Each number is 128 + 24 x the weight over its row's rms, rounded and kept within 0 to 255. Layers, rows and columns count from 0. Numbers have three digits each. The size before them is the row's rms in percent of the matrix's.

# down: layer 4 MLP down (transposed), 1024x256, rms 0.117, rows 823-869, columns 64-127
# up: layer 4 MLP up, 1024x256, rms 0.124, rows 824-869, columns 64-127
down823 100:083103119111113137116106143114170132136128121144120164139097062153113080095136124116131120096098113122082154133096160116085132148139116113175128098123143140111132160165063154129148150135137107
up824 098:129126153083122126080123107201151108082127151163127130138149185134135105152106115085125161170148126120153122130114146131168103123090130153095109100152168119151103144146086127098123144118109123
down824 097:158131124090139120162125176093104158121135101119127163101175101108117112122152147204118145137140097163094161124123085135079103076174149151133097125157097160135140091142149088125084135137126104
up825 102:128094113174138135137188117112166148147136121080161120144098155108085124091140133150087090091110122103124128135093113136142061138141159139148114105124151135115066130113124122164120168069129123
down825 098:108142139119150111190097154109106113150090089139068128100124113160133110092139128129145138152153152115145150149153112180167122150088180098150133146150138123110116094163100109128117099091114172
up826 099:116114150120112153174140101116137131115136145187096084125084146129113138104149121133101109113119118114132108099104109133158103114188145130156106144180165151112134120137115142139124109157144172
down826 104:128138147149107127133095138137134099115131135085131156157161109132160127123119127123128100143107121156114124135112165147093085136090130119102158130116120137116127116112150141113114129074127084
up827 106:128093132127196156114097136114111159149078094132097135143128129138099167120095119097172131151141124162129154168147120130132134108110075110115146087086105089109144102179097115095109107145159155
down827 105:095129093133119115148144127112133098149079168167100116099132073102174147164111109153146140092112137155129118100133111152083087115144140153110139156090140179147126150119104161145155121109125142
up828 098:154125110125148088142128113172059114123157110131104127150120079093137117141081119091103129155132088118184126124047139115146154105156122146128157131084129112119137118121107100084117112112133112
down828 093:107159097159139116155148134127120134131118112133086085127138158114087139160112094115153125133146141122139127117146113148123139180101172106089089104167127120156174167135162139121096128115086116
up829 106:101130153144095123123179136143087122131106151153114124139103104106118101139144165158108166108148125138165144167128160164169110150146181124108116157152125170160138115139147123117148127112141175
down829 093:152106129107099134075140151164126111103112137098104136144094100075114099148149141155114115124109139101150100160129131125156121134098108116152116130098166100068135184129082160159108163101126160
up830 106:140145125140087130106155135145122108102153112127132095131154092130119156194129127132132117131174118159124163127144134080057142116113106065102110122099105152132169165118120106144160119149146097
down830 107:105136178092109076111180095157138129127108110121150138133107098084077097140100106128078139132129125110120110157126144153184142093108127152102119135105127157141148145099100124100144145139142133
up831 101:140109154114105182148116133112132111085134102108171091121148143142138133128128126094128128080159113142105136086124113159137141172179130107138154160173101099121168137130142138101092098122120137
down831 106:112143081189151150134130169151199129149114162121127134090129107109127122096159091104147124160139145143158121109114104124143109108119089131169183104154143124140062143130081127130145151090136120
up832 096:095126140140163102125134109153096105104114137121097116138103136156127096153141160162144139137102113140140121141163132089131158110131131122118090120077127101138131157092132081060141116113130150
down832 098:099129182127098125124164153133119108151138169138198148120126121141145176110129136107113156084163145136109105102132156129126106174163104144138159131156127115139113119127120131182153111152120162
up833 090:098129140189117143129097116116093150107099125125143100135132166105124115171147124174142123141132125106117146107076089130141107107132113110143134109127186115118108133079134108078106132179101134
down833 091:136127128124137115136143111140124116143103143126126145098167086113151171131176132141154136155120120101149060169040111146082156149142124125177130143114118106139148130124112081146126137117104075
up834 101:121169085158097147107136122109098079151129137112122137092120144146124141153129131097095094162121174163148126156142125108100151162152122176110169084099120108167136114120108148137129125189116134
down834 100:129128111133129150097112121189127139130131142108160092133084136128090157130127113145135104132098124083097159160193145146131098167081125130126121148138108119120148102124106129090112093104080157
up835 110:109120113148142127100161107107198137108113124156126103115139119132098142178118148117144083139116148130153119185158126178164159154132125176109064120094098105110164104100095099122124103136115181
down835 104:156159193085183159101111136100125175108144124113119142131149140091084118118098133113131141130148115117163072200133137157119122141117139120121104132149095173165116119134108101147134145131109138
up836 097:152111175147096164138147161098142135059103142128124146131135121096124127149099114135089142189136121087130128109161156155130138132132117164094160182161156159130095129123109121103161141105129143
down836 099:114176138073150143083159127136180125117080125103134141140109086131162157169142134097116147122115100127134162129167141113133134103152131144087151140107159085114129102122153131112170141161108114
up837 106:120138163125147128169114110140187094120090106150121105126085149115153134169116158123121165147125125137157142115144127147145117099160137085108112149157086106113116157124137126149150126138136145
down837 104:123209127137085087155110149147142131133153106102143106143157115117114173161161128122146114095161124092182119125181116124111123113132086112118126122121128126111140121129117115148133135100145148
up838 100:125110123122119100112105116108151091107170121151157154133085088157072093116131139106101122149116142161085107122114151098121082129130131140123117153129126145110092108082112137097080144147087126
down838 097:107132126136117164123169091145141158145154125139126104141129119096117145056143144159083126149110111139149104076179102099113101134136096173135079137135134126140111126116093111113107136139193124
up839 100:126123125137130101109119163086122130123124111136142111107097117158120094113143127154181135124162144130133149099083117170167116161175118126156131119167153163150111124163135100071134138083096105
down839 098:131104122153142107080132138142162135155154134087129112127090154130154155121167159107137187081140158105143112153188150154106101128126118152169109128174108106114107140152159122154162140124111128
up840 108:124140135192145095088124144120106113158125143101154134128178121165134174158146107170069147123136151115131141121201151138119154117132162097131142117128106090192127120113112125145130115153127158
down840 102:163113153166108102117147117160123184139120137153107183111141118124164073167109164108140125161154122106132128177154122081178108106165122127156128124134153135118153131156175154089087123108099146
up841 100:171103151133110074181130139124159094142115125140115161156136134129137108156134144119118144131156125146142105155121135088081148106123133126129114152114097154182157138111164107099112136122147161
down841 098:152113127090116136065101139149141143155104106120144078103118102107111133066145164171093120123149110122145124162133114100182094171129089148132075135108160134089095165144135157163128123130133155
up842 100:178131130151148091093130111118118166128192143143132121143149142148102147134153169151093080096137150130109130130179117170141151120154091138135125104139104133146129117111163119115111137140136127
down842 102:117120104144163084145113120159171133131080137118124142156132132129133158155158160125114139177106128088135127146132145160119165091128134072080070140173132164153140115113134136164148112139132135
up843 096:090111150117139143118164122112154127134150147159126080146098093123122098097095162103143176123163145117173152129136099152138098165143122149094134129116123121091080117122144150093132078134102106
down843 097:129141124120093139104142160160079084133158142100131158096113118133116114106145141127139107152113121187111131156119120096112145129172104112090111141154175067106104100088158126161105145150121122
up844 101:103103156116147167142148126079151165129127120110159137107117097150093154159124132115159155078092116107122136121138158153164082105160092121119135128102111119135142115127086140166128104153146121
down844 102:120149148116142151142129129127184099117131144189118130107145153100142119142109092127103097137127140217150096136143129100120128155119161114121142127142132106093118149109164132150150147130107123
up845 107:132116123167131132152103085131144120140129156165168100132158164118139141140123123117114128135133153173109103133127136103134129163181184127139087107093079118115078123093136153124137127137110115
down845 104:116067155120115072138158151136158111094123171076115098130127122085155135149123107142126054159130138127126175117162105128109118134099147084132122130088122108105117118119113120123115174136115123
up846 105:115151120129081114164131172139109099126086107132139124171075119145137141145096138113157089151139121139147113139145133110144161120172148098151122107101130141149141172114130154114112123130124129
down846 102:123114159149119083193115148140164125139099149140101149116102135110135130121149172100104138158180131120163094123130104168129137078119141154145114112103125147124109124146184153138123111156138082
up847 099:171115161093086097112131139141120113104164118153125062138091129140079144160120115143126126096098147167099150062118135141162123140137124130150165160132137142144095126155142126150100155126097107
down847 097:138141160136075172126131097110116138139149163171155131128111121161129139141105130156162130137138117087120151149181162138126061147147133084166129129157089136125146131099086137117161147132113146
up848 104:143132136118125205131124152074095173098153092121146152124134102145092136137144151120140132119145147105124135126150113109145107118097124125126154124140111111130108134158148128113134129118113119
down848 102:121099117120124129128116103154139133135140134129139114100112143110119125115114141136113124160102138116127139137172075176140118155115171087167130139095168145162113129143116151116119177098188122
up849 104:142118137129112172148136106091121115123121160145154105157107161142136138142158120142140146151144096217140136099137131138106105144165145109126096121119165131116140131113137107111118124118177147
down849 102:154087126107125106122099094119123159145131088141109122117151132109167112142085139094151147138119107114116129151140138123106132133166180090097162151138126125157118118170092133084118085115131148
up850 095:167158134136109157112130143129096127148132122115114123164157128142104130101124135152158124148121101096081116088079085119117142154157118115136121116153103142123181119119141106127136137110138163
down850 096:095112126154140170106109160140105149165130112141137135136086108112097141130130092165113141153143133128134158135097110148106111122157121098173135082160143158135097140162141163107112128144106174
up851 097:135098123117132177130117164097135066116104134124135141136119134104130122104133147113109133099127171157169170106146123149127101127123133134158099118167151126155133101149089126080133161145126147
down851 098:096110130166156136142133118127121118186130146104116158084127146104125107081080152113130132099127103145162162131131169125139120110117126144109133105169135176120122092102127116112112134113120166
up852 105:109129143083151111141100128201150122139165105146086103110121117126100096097129104159104144130090140126161104175140092083136151142074091142127074165078161157139130114115119058165156161141105124
down852 102:129084111101085132152134132116087113115138095112140152076118115172117143115113134114154145112131117081073136150135142116138135124131150150140110101156147154071118146119132126112104114096166097
up853 087:115123105069117106113155123159131098170133128151146138119145109149157126125136148107148121121159172145100145179129114166144164105143105105127099143124144091173144134099160094137125192118133173
down853 090:114120169112167125120155115130131153120135163113131123149095107170117161100169139117110129156107118174110125097121146149128138120100164154115123118141102100132106127151101142170139160119117101
up854 102:157116176135120114131111094103108115127123103145090139121120136145166116114140146122148138180154156075133099089152094100133144106139128143142102145139069117129112145161097138103135157104168115
down854 100:124111140082139090106116148120124140114163120114121124149138102111137165177172111170124154126149128074136158137161123121110120127150109131124145161117113109099148096165148126139142140109083099
up855 098:125155114141135170131118118105134076112157114085130134113154149135148133146152117165111168163085103138141140127116109172114106140136154134138114128095124097135133144117103179121069144145111105
down855 099:111133166115151165121129134103103141153159106131117084149148146111113140154124138109091151106122072127130075136127144152139160114150114111104174103138092111077158105159118130144104140118132113
up856 098:116117161142124142100126171141095039101102180137132112154109114130095147131121107126110175116124106116126123151084102114097161144152104059119163104139167135134123157105116080101141145133122127
down856 099:136125158107179082133159087153128166145103131111074131067141098105125145135150120165152126146134170110128160122100168083132068087149151078138102110095160085157168160137133136124121121154113141
up857 095:126159114138139129138090190141191179116161127131140130098120145125078133104147112158154144148105142094099135095117196110111116100121156138122111134088172154152103125124113110137106105120159131
down857 088:150110105104128160111109134138127109136099145095165113106132118109118130143143094143144155147134166087104102114201164141142135151142130078109145153115119119073113099160128112127103124130145111
up858 105:109107106147091120103135158168131140091158132143145099132083124121101121187149138127130136141130132093094139093119115162164132109088107070125118129113132132129152106109130160143172109124099133
down858 101:143140149109133105139109145106120120080068141133137114123198172153135100108130113156159132123129108183146119125071146114136108108182099128106146138153124159125102119100120124116111144125111103
up859 102:122140160108129140097140145115097095177143120132090125101128080161109104100159155141145120144109122107138160125112130150165154136111129153122165129104176172115121129097153120112063103100147124
down859 099:111136095124143122121130099120169149140169149124113116141122138135093084112081111093145118142151108131111116113163114109134125133129081119128118167097109143105119114138105145111148123119112124
up860 096:117137167127131141208121157112122092142145112140166091127090136126196086117116106108135145143119108161076136149121145139181152171129116127122070147114152123125126105151159138143122129135126144
down860 101:144104146177101171130111123123155134174098114143144089061097143170145122185088151092106113105150135115147113110169127093143149128160131146138108128132115079141103141123082117177144118121138120
up861 103:073149137135121094159165109058100118114147097137107166140128116126106107137101137138110114136134144132192150085092132125177122141153138106145113104135121132138129157124113122151109122138150155
down861 102:136115099158107157132130127114121099128115135133166097102122158116130112109135082126115130074153120169105132101180097170107089184118112115132123126095144134141112131119117156128138155108123109
up862 101:139119174133164152121141104130102132121115114109162147137130118137110126147140116138186105160108136153145127158082120099098113163156155154122129117113176146120115152092122108121101109148137116
down862 101:135135133122110182156129118156132114188108136139148122081116081141123142100131103145104129108107138152138102103062108101146144121108139153120127115145125098115088106150132098163079140167172114
up863 103:141105103154123124137122113138083115112126155108164103111135169120155136099093127097131119118161131156119120133166129138088180122104124182098122103127155129159085117126164138090109094138155083
down863 103:125122118155159126145117087131137131117091136094128084121147072125156143082135120156115172143126150116121115156128106101144143129132131096119091148107146086113141081134117130104148094121118127
up864 100:126130111091102137091153137125124096160134121141139152131131143152150061083146139094141146114133143115145150096143150138087153110095115152127129095155092134103122099130153092117057128096149137
down864 101:147163155113191133082088147148113173126114119148087111119143127118151166175107116173159136100099118106107149147084125158162107144159125119140133105170097130108130115122098163103149128125123170
up865 099:127139124151124155123126135103133118152098108148104085113135137148139129139120165123104131131130140129126108110168137115118124145099177129134107113132157109136116089139121123162123085118130143
down865 098:169137179105181138142121129119114129114084138143174170158149080133111103073137119137154151145170127123129105150113132133156152163145092160159156123138105138140146088128158127108101122140135120
up866 101:137136084198140113119110116163149102162108141137154126094124110153112113116181128196143100129146095127163111085160070139108147116102144138103108127131124114096137136125128106119096106137134134
down866 098:142144169076105101091105119122166109129148110137094109144166153166154116108121134131134151107169138109135105089122143079124137109159137176117119098158087171130114077167138142121100100121150131
up867 092:108140126130117134147114130147138151160178130090132166118144124091129076118109077111108157108124102154076158130128107139125098161107125154124112164122120121130125165142176135073136109111116147
down867 092:107114114152117122141139141143143086156155147147114125147097145103107159143120132097099103154106103115125150154143115146158146113099158145122117134121129111140087129171147110128139171102150093
up868 099:100181140124102133148132070135127098139182091110183093110114153130122163138145138110148099150135128157100114103123137176128121164119177135086156140103105145119131081116137177171086154186128148
down868 102:158064114131118163124135115137120089136105148131130183161079130137130113165130135133134133134150117126155155176115145092143137129140112157161135150138118134127124160147121112140107167133068146
up869 092:165115111150116099098080173132165133101154095113153149154125093110150083092143144145171081118105121133113126141146078156140081168114128145129170159163116127139132119135150123153137140115111150
down869 095:089151124065106135094133087135112133157128139125132110073122133129156186116148075111117146128119129127116102143079123094142147053133128106159140116090150148098084129136104128139149155138147119